Each number is 200 + 20 x the weight over its row's rms, rounded and kept within 0 to 999. Layers, rows and columns count from 0. The size before them is the row's rms in percent of the matrix's.

# q: layer 6 attention query, 96x96, rms 0.296, rows 0-31, columns 0-95
# k: layer 6 attention key, 96x96, rms 0.276, rows 0-31, columns 0-95
# v: layer 6 attention value, 96x96, rms 0.266, rows 0-3, columns 0-95
# o: layer 6 attention output (transposed), 96x96, rms 0.234, rows 0-3, columns 0-95
q0,084,213,225,234,156,213,215,196,210,203,220,210,168,167,209,177,170,217,187,241,187,224,212,202,198,211,181,195,210,190,201,183,197,211,214,177,178,170,194,213,190,165,190,221,215,168,179,171,230,184,191,216,174,198,211,213,200,191,240,208,227,203,194,217,177,210,177,221,216,208,222,221,187,248,179,206,223,188,216,212,189,199,205,210,184,157,228,203,207,190,227,195,201,161,208,168,207
k0,079,174,192,186,226,198,189,176,182,202,175,194,208,229,187,199,168,201,208,184,205,231,243,179,200,185,192,206,213,219,203,225,192,200,236,193,201,206,173,212,173,163,219,195,186,196,208,214,172,178,188,210,188,222,193,221,183,225,166,217,199,189,152,183,180,176,196,206,200,218,169,227,223,215,242,187,206,205,201,187,218,218,169,229,212,193,220,158,225,205,181,229,191,211,162,225,204
q1,070,207,213,200,204,234,227,189,207,207,160,169,201,174,178,188,208,216,211,195,192,225,191,229,231,186,209,149,140,201,201,197,194,187,199,231,213,198,214,195,181,222,205,225,205,205,186,227,187,181,210,205,178,197,208,186,192,177,186,192,207,208,216,234,222,180,193,208,174,183,202,180,168,177,204,238,187,180,172,189,167,212,210,206,219,183,172,166,179,217,224,195,246,185,210,189,186
k1,076,190,214,196,194,221,194,169,233,202,225,199,219,165,218,231,200,188,206,231,233,219,203,217,210,210,239,187,182,228,190,200,224,171,238,209,198,217,196,188,151,229,176,168,216,200,177,191,201,196,213,214,223,198,207,201,182,180,206,193,210,250,195,204,190,213,212,215,165,193,180,205,184,209,179,209,207,241,178,206,186,212,202,208,225,185,202,176,205,232,214,224,196,224,214,152,219
q2,076,187,178,160,186,201,217,221,188,196,196,158,231,205,180,172,212,211,214,235,199,235,204,196,200,169,168,209,168,211,204,201,222,200,210,203,186,211,227,195,191,228,188,164,189,204,200,216,188,214,181,197,244,245,185,213,201,215,226,189,204,198,160,204,194,189,158,207,179,188,204,187,218,192,164,209,180,157,208,207,209,163,200,208,176,194,208,208,227,209,214,183,195,159,220,221,214
k2,093,210,212,192,189,245,214,222,160,268,206,184,222,190,213,185,214,212,213,187,174,184,195,217,215,185,156,201,168,218,230,175,215,188,224,198,193,201,225,186,210,181,176,209,239,191,197,206,180,237,215,213,181,205,184,204,207,207,224,214,181,223,201,166,215,196,197,181,228,214,183,206,212,213,203,192,199,175,196,233,210,179,226,228,198,217,173,215,193,191,174,177,202,188,208,215,233
q3,079,197,200,194,211,163,191,181,217,209,203,215,202,201,204,167,146,178,171,229,185,191,188,209,229,189,168,175,200,221,183,216,182,183,221,178,181,169,217,224,184,198,221,171,207,187,194,199,196,194,205,190,161,223,169,187,173,223,237,224,220,203,184,194,226,187,147,153,226,191,187,204,216,206,209,183,212,187,190,185,214,195,191,183,208,213,216,181,225,182,208,190,203,175,211,207,163
k3,089,213,227,181,175,202,194,212,233,155,203,220,223,226,229,187,159,201,202,182,207,233,178,198,216,214,190,176,169,180,175,192,184,221,174,194,189,219,198,180,167,207,185,174,189,203,225,182,206,180,203,204,210,207,202,207,184,227,225,186,194,236,187,219,203,161,154,168,207,231,198,184,202,200,204,211,169,187,209,200,184,209,180,225,208,195,192,152,191,199,212,177,172,199,201,222,230
q4,073,209,196,228,206,211,198,192,211,186,187,189,191,181,201,160,201,200,212,225,211,212,212,184,195,213,234,179,198,189,196,224,164,225,167,207,240,208,226,185,212,225,203,209,202,198,231,170,201,198,195,201,234,215,183,189,203,198,182,198,216,213,212,198,163,235,241,184,172,237,201,205,210,186,167,197,199,218,179,196,197,189,239,203,175,168,203,162,257,220,228,221,174,197,185,215,197
k4,074,179,189,190,175,202,209,177,170,221,176,193,160,209,232,237,173,160,187,220,166,178,210,194,216,194,211,233,185,212,209,213,183,179,213,224,199,207,194,181,204,201,216,182,201,167,195,185,187,178,201,213,217,180,201,135,183,186,213,205,140,184,188,212,198,201,192,164,196,191,216,172,206,214,205,199,223,213,181,189,227,169,209,181,217,199,182,216,181,204,213,218,205,228,206,183,184
q5,086,210,193,202,149,213,206,213,194,171,203,177,232,210,196,187,226,200,183,224,187,201,210,221,211,220,206,160,206,192,237,221,195,212,193,217,202,213,195,230,199,203,174,183,192,173,193,198,196,198,198,195,161,190,193,199,221,154,185,195,169,184,213,199,185,241,193,222,171,198,219,195,170,187,221,176,223,188,214,212,192,192,192,202,185,234,204,243,146,205,235,231,193,181,202,173,184
k5,100,180,189,204,176,197,211,175,188,189,218,185,227,224,184,195,184,204,146,239,236,211,208,170,215,220,220,227,216,184,204,216,199,212,218,197,205,180,186,234,197,179,166,183,227,187,147,187,167,231,188,208,186,215,192,173,214,204,201,211,216,188,200,207,187,212,193,201,159,190,215,205,216,181,209,201,170,204,178,193,202,202,187,169,180,191,249,205,224,227,174,198,229,190,188,190,179
q6,073,216,212,182,182,209,188,215,163,216,189,186,176,228,176,212,216,167,161,206,204,201,176,186,194,162,195,207,176,203,179,209,209,191,201,194,172,208,205,199,172,214,200,179,205,217,205,216,194,207,205,197,233,177,185,219,170,169,186,158,229,187,205,223,215,228,228,247,209,200,187,238,217,203,243,211,224,193,193,179,193,198,186,203,185,157,198,177,209,212,199,231,185,203,215,153,210
k6,072,203,211,192,174,192,214,202,220,221,169,205,206,194,197,150,209,195,237,230,189,194,215,208,191,227,245,186,208,164,182,237,183,181,191,183,213,216,195,192,174,220,181,171,178,226,179,180,175,219,212,206,217,203,213,197,202,220,217,210,207,181,201,227,187,188,174,204,235,195,152,202,181,209,228,198,212,201,152,199,196,207,202,200,192,195,188,188,219,241,248,217,181,178,220,193,195
q7,071,198,202,216,245,234,199,210,192,180,197,231,183,219,201,203,219,214,184,240,159,174,232,210,217,201,214,218,206,213,204,196,204,176,227,217,226,218,199,218,144,212,204,232,191,183,188,193,226,228,216,187,203,191,183,205,170,181,218,237,184,187,163,218,189,207,167,173,174,174,198,196,196,179,195,189,197,204,211,159,212,219,191,209,206,217,189,204,206,188,201,188,188,180,159,234,210
k7,079,194,185,206,216,212,193,198,209,182,215,205,219,222,239,198,225,197,175,183,216,238,200,186,204,211,217,213,186,211,190,200,190,215,223,192,174,196,227,217,196,229,211,196,172,189,223,214,206,168,199,219,220,195,199,205,156,228,203,206,191,219,167,184,177,210,146,212,184,210,193,222,202,223,218,242,215,185,188,248,216,223,206,200,205,160,227,201,148,211,228,176,194,179,186,183,212
q8,078,202,172,212,177,203,219,202,203,202,179,187,194,216,197,203,203,197,209,194,187,190,235,179,194,198,225,207,217,188,176,210,198,182,208,198,226,191,207,215,213,187,175,216,188,210,190,175,210,168,157,213,174,208,213,182,235,197,217,194,209,193,246,241,190,231,229,244,193,208,207,202,207,199,219,201,235,185,215,197,231,261,199,226,204,204,182,231,171,202,182,181,159,247,196,192,205
k8,086,162,243,196,217,198,183,220,220,192,222,224,199,200,179,163,202,210,219,225,205,186,209,183,176,219,210,231,221,200,167,211,186,211,190,166,209,163,221,248,216,205,198,206,192,211,212,200,186,200,212,165,224,191,219,202,151,183,209,230,229,214,173,219,193,194,193,209,189,176,178,181,208,203,198,186,178,209,182,173,196,211,230,182,217,198,192,188,227,253,194,211,223,207,196,189,172
q9,079,224,165,200,211,189,182,235,184,196,180,198,212,165,194,178,193,172,202,179,224,172,221,211,168,183,214,213,175,195,186,211,195,202,193,167,219,227,151,168,208,189,204,209,172,192,169,165,218,208,221,204,234,223,206,182,181,181,200,229,197,177,194,170,207,230,216,216,210,187,189,204,197,215,207,214,189,207,202,197,209,206,176,201,200,195,182,173,188,162,194,229,189,193,167,253,229
k9,076,195,200,223,190,187,196,206,190,241,218,203,160,209,220,228,202,212,182,191,220,219,241,220,207,183,225,181,181,206,186,180,189,158,197,201,196,224,234,215,219,228,254,215,199,224,204,173,191,211,199,154,200,177,179,177,192,169,192,233,206,215,218,185,193,213,192,206,251,184,217,241,177,193,221,198,219,205,215,200,214,223,191,197,178,167,201,203,213,197,206,221,184,206,187,185,205
q10,067,218,227,189,219,207,196,180,209,181,205,185,192,208,204,248,188,218,179,194,211,220,219,176,194,207,167,152,175,217,202,167,190,198,188,174,179,217,204,201,170,204,219,185,212,192,187,224,216,198,190,191,156,219,190,238,192,185,174,219,184,215,202,158,165,219,188,219,224,198,196,201,228,237,206,201,175,237,217,197,226,217,191,212,201,152,206,184,212,214,215,225,211,183,179,211,179
k10,081,183,183,205,235,202,176,184,193,212,189,155,185,267,201,206,209,171,204,217,166,196,195,195,194,194,183,200,193,185,216,154,175,175,200,185,202,218,186,173,171,213,200,205,216,214,225,212,226,181,199,214,175,189,194,196,181,203,177,215,210,193,209,177,175,216,231,186,192,183,213,215,182,219,188,221,192,206,219,236,188,165,212,242,181,219,237,204,180,185,215,223,167,192,221,214,204
q11,071,190,185,199,225,201,189,218,175,203,195,199,235,193,208,244,177,196,168,178,202,202,222,210,230,187,205,232,223,206,214,181,213,199,230,234,185,212,195,195,221,192,232,175,189,230,205,196,187,170,216,192,189,214,212,194,218,207,178,176,190,208,222,149,158,233,239,200,159,208,177,193,211,227,190,190,216,188,216,176,180,202,213,204,193,215,208,214,187,181,200,208,220,213,154,189,163
k11,072,193,170,168,220,182,198,192,193,190,194,209,181,203,185,176,220,227,173,221,218,179,227,170,137,198,230,211,206,197,169,189,182,200,174,187,216,203,183,162,233,209,194,218,203,194,216,221,198,224,207,161,192,177,218,194,178,198,222,229,176,185,234,206,215,231,223,184,211,183,194,199,200,194,156,209,196,219,218,213,192,205,232,166,180,192,223,195,218,227,184,220,191,213,213,181,200
q12,066,177,220,227,214,201,230,191,197,192,201,191,218,179,201,218,172,210,213,177,213,182,227,190,199,176,219,171,210,212,180,223,199,197,229,191,208,230,234,190,207,209,189,191,164,211,233,244,203,202,207,210,178,199,197,215,181,195,208,199,233,226,173,196,202,201,179,208,228,204,196,193,225,212,165,212,214,213,178,189,175,205,235,202,224,190,189,181,155,211,196,165,168,156,241,220,229
k12,077,213,188,189,216,189,193,198,161,219,184,176,198,221,224,184,163,181,203,175,185,176,197,162,182,221,202,179,163,206,229,200,228,181,203,196,188,185,196,188,175,182,197,225,211,229,198,188,244,190,200,207,222,203,209,183,181,186,222,232,182,235,209,172,184,227,196,180,186,167,176,184,178,198,170,163,195,147,193,184,191,208,211,214,201,180,195,192,210,175,165,197,184,189,170,203,192
q13,088,222,218,185,192,230,240,235,194,222,184,184,215,217,168,199,192,172,224,259,187,215,219,216,209,215,179,184,199,227,217,208,184,181,209,196,224,208,221,211,191,207,204,196,221,166,168,222,173,205,218,238,211,215,191,233,205,236,185,208,209,204,208,216,179,205,197,175,204,202,180,201,235,199,221,200,185,208,205,170,246,191,160,201,208,230,180,198,169,225,206,208,200,192,210,217,197
k13,087,203,214,206,209,202,224,205,222,167,199,217,229,230,227,189,208,212,192,199,200,186,195,240,254,236,197,191,179,183,197,223,171,197,203,195,196,238,205,219,173,204,181,159,221,168,200,176,177,181,215,208,219,208,220,231,223,186,222,229,190,207,208,169,230,173,187,183,188,190,191,202,206,176,177,192,216,209,191,233,211,171,180,216,194,225,217,208,208,243,177,193,202,205,226,219,192
q14,067,211,222,203,186,209,214,212,231,197,163,200,216,225,221,194,209,176,179,212,188,201,249,208,168,204,207,224,187,180,206,195,184,212,204,185,230,226,225,180,171,194,195,188,183,220,254,213,219,182,181,219,190,205,225,169,185,211,184,256,227,192,203,209,200,188,214,215,209,169,223,244,222,189,217,177,187,214,197,222,186,192,209,203,183,193,185,206,200,189,195,245,175,170,185,204,216
k14,070,201,192,188,210,193,177,189,209,179,199,167,192,229,218,212,204,246,205,198,191,190,180,187,157,210,229,170,182,219,240,182,190,206,222,224,181,183,198,213,156,184,225,184,217,230,211,195,184,166,200,201,195,204,189,159,240,229,180,202,217,191,203,165,216,219,223,223,186,207,210,218,212,238,183,197,224,193,176,195,214,167,215,216,191,203,211,210,183,200,248,208,217,195,196,223,188
q15,083,192,222,200,233,192,178,190,207,231,184,227,171,185,190,204,197,204,218,211,198,212,197,163,191,197,221,149,178,193,190,198,197,215,192,194,212,198,182,216,198,189,206,228,184,228,188,193,202,215,138,214,191,230,204,173,176,205,198,189,222,213,173,178,187,157,174,210,238,212,228,210,228,186,191,180,196,221,219,178,203,213,185,192,209,159,184,213,237,194,156,215,188,182,194,189,223
k15,083,202,211,202,209,216,178,214,192,202,187,210,172,218,196,230,199,205,229,170,133,203,201,212,206,165,221,157,170,214,177,206,196,209,178,202,173,195,205,201,173,218,216,206,214,173,205,204,207,162,217,176,185,226,221,223,209,208,155,183,188,213,202,204,194,181,186,166,179,207,194,190,196,244,208,187,197,211,194,180,200,215,195,235,229,168,187,232,190,198,232,200,178,219,219,197,224
q16,075,209,143,189,244,195,214,223,168,187,193,167,192,170,183,231,225,165,196,197,204,190,204,222,237,175,194,192,168,185,213,208,205,221,224,211,229,209,202,170,218,182,202,205,205,170,183,209,177,207,197,217,182,164,180,214,167,200,179,200,186,207,197,209,205,263,202,218,197,165,196,184,201,175,184,163,208,189,211,210,196,221,203,192,199,201,194,209,200,234,189,198,215,223,215,196,216
k16,087,192,184,231,198,194,210,228,192,232,214,241,174,176,206,160,215,239,189,213,197,216,195,233,226,223,214,221,205,191,188,198,178,223,182,220,173,215,215,177,209,207,184,199,201,151,162,215,191,225,230,211,202,158,204,189,207,204,223,197,229,184,190,198,231,191,232,199,199,154,213,220,208,190,206,190,212,215,189,210,189,188,162,179,184,174,196,200,181,189,174,177,197,185,223,197,179
q17,078,197,205,217,208,242,226,219,183,221,184,205,200,183,156,255,184,192,219,211,206,191,202,191,176,211,191,205,195,212,163,216,169,174,184,190,224,187,235,203,202,220,205,214,178,177,207,232,183,230,213,160,213,204,186,174,192,169,215,197,163,185,202,226,200,204,200,212,225,200,235,194,212,197,186,175,197,190,209,226,201,209,218,224,220,198,176,222,206,221,236,233,188,191,227,176,181
k17,083,200,195,220,165,192,199,185,164,237,226,210,206,180,198,184,203,214,222,198,168,205,233,207,216,154,186,211,189,184,223,215,198,188,206,193,180,200,183,214,223,203,187,214,224,184,192,217,226,207,200,234,177,177,189,211,194,173,197,187,233,206,226,219,243,212,188,166,210,183,189,179,208,221,209,227,207,181,178,185,234,180,222,191,182,233,206,198,213,167,185,185,221,151,202,231,192
q18,074,193,194,203,196,196,179,173,192,171,196,249,184,201,220,207,219,191,233,173,174,178,197,231,259,197,207,221,190,177,218,214,228,228,224,203,210,178,190,189,208,175,212,161,213,224,209,179,209,216,220,245,181,189,182,176,230,184,190,177,185,157,196,187,205,202,201,189,205,205,197,187,154,191,177,188,197,201,201,223,210,219,199,192,187,243,180,196,208,187,210,187,207,197,209,212,233
k18,071,169,206,215,194,178,225,211,176,204,215,171,171,235,200,185,224,183,197,194,205,190,169,185,172,202,192,243,212,185,212,212,207,183,188,190,170,222,203,181,173,191,186,237,160,222,187,198,210,202,196,192,224,232,141,200,207,194,179,198,217,201,202,195,168,214,201,221,192,222,219,211,258,198,193,217,201,187,213,204,144,205,228,185,210,210,217,184,180,202,203,208,185,217,218,192,183
q19,066,201,224,213,236,203,186,198,193,213,181,216,211,200,183,215,207,139,181,189,200,207,233,225,191,214,192,179,197,207,177,203,151,183,191,167,196,198,216,192,206,215,200,195,188,177,201,185,194,192,209,173,186,161,210,193,201,192,197,184,172,151,154,186,155,188,184,182,218,204,196,222,193,154,193,207,208,212,210,185,201,230,190,150,191,173,193,215,160,207,203,200,209,197,176,201,198
k19,088,201,219,198,214,191,179,191,218,159,245,230,187,234,236,197,189,177,173,216,203,208,214,195,201,214,222,207,203,210,175,197,203,201,175,177,248,176,185,207,162,219,213,181,182,202,164,174,205,171,222,183,232,186,218,227,197,215,202,223,169,200,178,219,178,209,150,176,168,216,198,189,201,196,197,210,203,203,210,174,200,207,155,213,200,183,192,226,216,233,197,198,199,210,193,216,200
q20,074,196,159,171,198,227,194,208,203,192,201,202,207,172,241,182,235,212,213,222,205,192,221,235,236,165,186,179,203,175,216,216,204,204,177,230,178,242,202,184,168,197,195,215,207,203,214,211,187,208,191,172,200,193,198,230,210,200,227,221,201,187,212,186,203,186,201,187,186,175,189,168,240,176,195,209,213,202,187,177,189,212,151,194,224,214,197,211,159,192,208,177,157,215,232,202,195
k20,077,186,215,207,204,202,182,184,193,158,212,202,198,196,197,188,198,166,195,219,199,224,176,182,228,231,189,238,186,193,187,180,222,218,218,216,177,200,219,228,191,200,174,187,220,209,157,194,198,206,194,197,181,176,221,197,227,228,232,228,197,193,216,205,176,206,213,209,185,212,192,242,160,180,181,212,213,211,188,221,180,227,217,182,212,208,211,167,160,245,206,209,255,199,211,190,195
q21,080,198,184,192,193,222,163,186,219,235,188,180,210,233,206,227,188,217,203,150,198,186,191,183,217,186,173,210,199,205,203,206,194,211,210,237,191,222,202,199,247,188,195,213,229,213,177,185,187,197,201,212,169,222,209,195,220,175,179,227,190,158,198,217,211,207,205,248,196,175,198,170,215,176,229,214,199,193,223,191,215,205,201,209,187,198,167,185,188,191,187,220,179,208,244,241,228
k21,077,179,204,218,195,204,193,235,217,204,230,207,215,208,171,155,215,225,178,229,208,212,189,189,163,216,208,194,191,177,228,201,192,216,194,159,218,221,207,214,195,217,215,199,182,198,202,181,186,232,232,201,226,182,195,199,223,141,205,206,210,176,228,229,188,192,238,186,210,217,221,230,204,195,202,206,157,215,157,166,203,204,201,181,197,199,198,194,191,235,195,220,212,187,172,195,213
q22,079,215,220,226,218,181,221,201,235,204,188,192,207,167,188,199,210,195,223,190,217,181,189,200,199,205,168,221,164,195,223,244,172,172,241,228,212,210,205,222,175,232,175,236,202,240,222,240,165,212,181,191,213,171,217,213,183,208,204,185,190,207,159,196,224,219,189,168,207,217,178,184,213,182,207,177,204,192,211,205,211,193,175,225,222,208,172,185,209,222,191,179,208,199,206,206,210
k22,083,180,178,199,186,216,210,190,205,186,202,214,236,192,223,173,209,210,211,191,164,193,163,254,183,201,164,196,182,196,224,185,208,192,177,192,182,194,171,202,172,193,224,208,173,212,230,214,219,217,174,196,217,193,208,202,203,213,221,171,208,240,200,181,221,191,197,163,211,186,173,202,157,217,172,241,161,182,195,223,200,186,205,206,189,190,227,228,194,184,235,184,213,204,208,205,222
q23,068,197,168,163,196,188,192,198,188,217,210,216,199,180,202,184,195,194,203,182,204,191,197,182,191,203,184,213,178,214,176,250,170,228,224,182,240,220,177,205,193,191,180,157,212,211,187,169,199,195,227,212,218,185,183,232,206,167,196,213,190,232,180,212,204,163,234,206,168,212,200,205,190,190,236,217,165,155,180,201,207,181,213,189,233,184,198,216,239,187,178,191,194,190,218,184,196
k23,082,212,205,213,196,208,201,207,210,237,173,216,196,166,187,206,186,157,185,171,160,214,224,201,206,187,201,150,179,198,200,212,198,218,229,231,207,174,212,204,202,198,208,171,162,205,195,194,198,196,185,170,243,216,180,222,195,212,218,204,189,212,174,248,227,208,177,193,221,200,239,182,208,182,233,224,219,207,198,199,172,211,157,193,193,207,182,184,180,200,200,196,225,204,168,186,210
q24,070,198,204,203,203,188,210,202,181,193,187,198,147,188,201,176,229,227,190,224,145,203,204,204,193,199,170,184,188,176,182,192,178,164,225,193,233,183,209,198,207,210,220,196,177,194,198,182,201,206,228,197,203,189,232,219,219,216,165,193,182,183,217,236,215,237,207,224,198,181,243,206,185,194,203,218,205,215,181,207,205,198,169,196,216,167,182,194,210,200,216,245,151,188,172,209,183
k24,068,203,198,217,182,188,199,186,201,222,192,214,221,219,226,254,149,210,208,219,174,217,190,196,174,193,208,197,202,214,174,216,188,187,198,204,209,182,205,231,209,214,200,186,165,187,168,189,162,209,234,228,200,210,198,210,184,195,198,195,185,202,219,202,197,194,217,257,189,192,191,237,210,214,207,208,226,205,192,196,196,182,225,198,186,182,204,136,232,234,207,209,185,171,221,205,170
q25,079,186,213,169,199,200,228,202,188,143,228,162,213,174,179,238,208,204,162,204,212,206,208,199,196,193,207,214,179,219,204,176,217,222,178,216,209,185,249,197,206,238,198,166,194,177,208,203,207,237,201,219,190,192,213,198,205,178,213,196,170,172,237,214,218,165,237,195,209,212,190,175,192,188,179,207,194,204,190,197,190,179,180,192,184,195,161,244,173,188,186,200,206,203,207,201,208
k25,092,191,191,219,232,204,205,198,206,200,236,211,182,152,167,184,181,204,213,210,227,205,169,210,211,244,203,215,195,222,186,241,206,203,201,212,248,143,231,196,163,185,175,189,228,167,182,193,209,194,193,217,201,202,187,182,196,206,206,191,206,185,202,207,207,177,194,168,175,198,209,178,179,184,221,225,205,190,183,212,202,204,210,183,220,180,206,220,178,230,169,174,202,178,231,208,214
q26,068,209,154,232,189,204,183,175,218,183,196,163,192,240,179,194,210,239,191,206,163,224,206,221,194,215,223,210,195,213,221,193,212,216,218,196,230,192,204,185,194,210,208,183,193,195,209,175,194,184,204,183,231,201,227,181,200,254,204,212,185,208,190,233,213,204,191,202,225,196,200,230,202,209,221,174,216,190,210,211,188,215,205,174,210,215,194,254,220,204,181,235,148,189,178,206,226
k26,075,186,219,238,209,229,170,215,205,239,224,170,210,213,208,241,226,240,216,207,201,219,221,184,202,212,178,188,189,235,191,187,217,206,206,189,186,180,186,195,183,230,209,207,177,224,205,188,180,226,200,199,181,237,210,168,219,216,197,204,170,218,176,172,201,180,215,222,217,231,198,157,204,191,176,218,236,226,215,198,224,198,224,214,228,189,180,211,182,203,223,214,215,178,197,184,208
q27,080,210,193,201,238,214,213,216,215,205,236,234,176,215,191,263,205,202,212,201,172,201,176,198,205,185,204,186,220,209,174,173,169,197,174,233,211,216,200,215,204,226,190,219,198,169,195,159,212,178,198,160,206,186,188,183,187,210,172,193,216,183,208,157,189,180,186,180,211,186,198,223,207,212,202,228,157,212,205,166,207,238,238,214,196,203,194,169,197,194,186,184,195,196,195,181,195
k27,082,226,192,218,205,228,175,169,197,171,208,216,173,193,239,185,190,176,201,219,213,182,230,184,188,198,225,190,208,186,184,197,179,176,214,208,231,180,187,223,247,210,188,233,191,178,222,199,204,185,200,225,205,226,234,190,178,204,201,236,171,200,202,202,182,219,182,174,173,187,213,168,212,200,193,194,235,192,200,178,177,195,203,237,178,196,165,223,171,221,217,200,167,223,195,193,178
q28,079,214,162,193,185,219,209,206,212,218,178,152,185,221,196,218,173,184,235,180,211,194,217,184,223,191,212,192,208,203,208,201,216,207,189,215,167,221,187,156,195,223,184,205,212,226,181,191,180,229,211,219,217,199,186,182,202,181,187,177,188,176,234,179,201,180,200,235,207,217,189,177,215,185,177,240,239,205,166,186,233,184,218,196,208,216,191,242,174,192,215,168,217,218,202,188,179
k28,079,169,217,206,190,202,189,205,221,173,199,200,180,213,193,171,201,198,182,241,205,198,187,239,221,190,211,202,187,198,189,214,232,224,239,164,203,218,232,197,203,187,213,192,185,189,164,161,211,211,200,210,188,193,180,215,227,208,216,224,219,178,234,202,222,176,225,191,177,168,157,200,218,183,232,210,205,199,170,193,194,224,218,163,199,223,187,223,170,200,183,204,227,200,226,167,204
q29,071,214,204,178,219,193,211,181,205,184,181,212,193,176,194,169,194,195,169,190,189,208,188,143,202,208,207,184,232,204,185,203,167,176,190,182,167,210,181,193,182,188,168,173,205,199,222,212,192,170,207,241,201,176,226,194,185,175,241,180,194,174,209,179,208,190,197,194,212,208,192,175,218,200,200,187,185,212,217,190,201,201,166,203,203,156,177,193,259,192,168,219,188,212,217,234,178
k29,073,199,167,170,195,187,183,166,188,171,172,229,194,233,175,203,190,179,207,151,184,198,165,221,194,195,180,187,206,190,187,172,196,227,210,190,200,178,196,243,171,199,213,182,201,210,184,167,189,197,218,230,215,194,187,186,214,196,164,217,243,215,197,226,193,198,208,192,230,219,226,182,220,202,188,201,197,209,223,237,206,206,221,208,201,208,191,204,208,203,244,197,160,197,182,188,235
q30,075,198,191,218,202,207,209,193,193,187,197,217,221,156,188,207,241,274,212,209,217,206,203,206,181,211,246,206,224,199,223,192,218,201,232,191,189,218,194,183,172,212,194,211,198,249,174,215,186,192,206,183,192,202,205,192,249,200,196,215,208,196,176,178,204,228,226,219,186,194,202,219,188,192,175,203,168,222,194,225,194,205,207,179,201,215,181,203,191,232,200,235,199,216,155,206,227
k30,093,211,200,179,222,194,176,207,201,193,199,208,212,192,214,197,200,204,175,202,196,211,189,189,227,249,243,211,204,213,168,217,205,169,220,220,222,187,224,233,202,189,187,225,202,206,168,203,183,185,208,202,165,188,187,209,184,189,201,186,192,189,194,167,184,184,217,222,192,202,232,191,222,181,216,250,229,229,184,211,203,240,164,138,210,165,215,181,205,197,188,200,215,198,199,168,193
q31,078,176,224,213,168,177,206,206,191,216,244,178,195,174,210,178,170,222,182,203,178,222,165,196,238,204,169,213,192,202,227,199,191,223,182,166,160,193,204,190,173,209,192,195,188,161,206,198,192,206,205,235,196,209,185,194,232,223,217,164,193,189,182,179,209,193,177,224,176,199,223,215,194,209,183,221,177,195,208,216,208,203,193,203,189,184,202,211,208,253,194,198,185,154,197,241,213
k31,089,217,229,198,217,199,215,187,214,213,211,192,229,233,192,208,203,185,173,201,212,206,220,213,223,225,197,194,213,255,203,183,228,197,203,201,223,194,221,230,172,177,212,196,218,219,207,202,175,192,221,247,214,249,182,205,212,217,198,177,172,232,180,220,193,193,214,196,193,213,197,189,195,209,208,222,205,174,237,222,193,219,180,219,233,212,200,180,211,252,197,184,194,181,187,246,218
v0,109,197,240,179,156,208,214,223,220,235,200,223,213,214,245,183,213,188,218,206,197,202,194,210,254,210,220,176,200,215,214,233,200,182,160,216,215,214,187,227,202,170,211,214,197,203,223,242,200,170,211,182,178,166,199,215,204,177,236,188,181,214,207,207,170,207,175,167,175,208,191,185,195,193,174,188,185,179,217,209,188,214,226,214,172,199,200,177,202,214,186,198,219,200,172,208,197
o0,090,194,179,174,214,171,199,211,183,226,190,186,192,199,190,192,217,196,195,236,163,200,197,176,212,165,178,214,183,159,220,166,195,194,201,160,188,178,202,205,242,188,194,209,198,181,152,189,185,191,219,167,163,208,201,194,213,214,175,189,196,179,192,181,181,165,196,198,204,177,212,202,220,165,201,210,160,214,212,222,212,217,228,173,197,229,192,206,193,219,159,218,199,175,179,212,211
v1,093,182,215,191,204,211,193,226,220,199,199,209,250,192,191,156,209,155,186,208,211,202,184,248,173,239,207,208,186,210,212,216,224,202,185,182,178,167,214,187,177,228,199,226,165,193,182,208,184,209,235,205,190,184,194,181,205,158,187,171,200,197,201,234,214,205,195,184,214,195,218,230,166,172,212,230,178,155,198,198,213,207,170,206,227,203,203,213,221,212,205,208,187,189,209,191,204
o1,085,206,173,198,209,214,207,196,175,233,184,154,212,185,211,189,192,217,268,197,237,193,210,199,215,182,191,219,204,203,215,188,231,193,205,203,214,222,190,208,211,223,193,196,213,203,231,209,169,211,173,216,210,173,214,206,208,179,194,188,192,230,238,194,231,203,230,196,183,177,179,205,205,199,206,182,192,165,210,223,196,180,215,232,227,246,188,198,154,179,183,183,189,187,223,196,177
v2,105,191,209,165,175,200,222,214,237,190,197,241,208,182,212,216,173,188,204,231,203,149,180,205,237,183,201,179,205,171,192,221,170,198,218,214,226,219,190,176,203,168,179,186,181,210,238,187,157,214,233,188,180,199,170,205,183,155,192,208,191,226,162,207,212,199,196,221,222,201,184,215,226,192,199,171,201,203,193,220,200,221,176,207,197,201,219,190,211,177,193,207,214,189,200,201,165
o2,098,176,210,240,204,198,175,218,180,231,201,200,230,229,165,219,247,202,218,213,206,187,220,190,175,212,196,194,185,212,223,193,189,200,185,204,176,196,195,191,228,244,188,227,177,223,197,223,242,210,180,183,232,208,199,186,167,201,178,176,208,238,214,197,191,168,195,201,201,191,175,212,213,189,210,185,198,210,205,196,213,194,277,214,209,197,192,195,178,193,203,211,204,198,200,174,225
v3,093,188,227,213,184,208,193,208,196,161,211,231,206,178,228,234,188,209,216,172,213,194,207,187,210,184,187,182,205,203,183,158,165,174,173,197,172,208,233,185,212,223,193,213,169,204,151,230,175,186,192,209,215,177,221,194,190,222,206,202,217,181,208,208,212,161,203,188,195,216,213,203,194,178,185,208,229,228,214,222,270,209,172,216,206,209,200,214,204,177,218,191,198,204,221,206,176
o3,084,180,180,239,157,193,169,198,210,202,184,196,189,224,185,161,190,191,161,200,212,159,217,176,202,209,204,213,229,188,216,199,204,196,208,186,183,206,188,169,222,171,174,222,210,204,241,215,217,194,217,218,173,202,195,186,194,183,183,240,201,178,211,201,182,233,203,178,200,175,214,175,221,192,226,197,202,188,168,191,178,187,218,155,166,235,219,202,185,201,201,198,199,177,236,200,205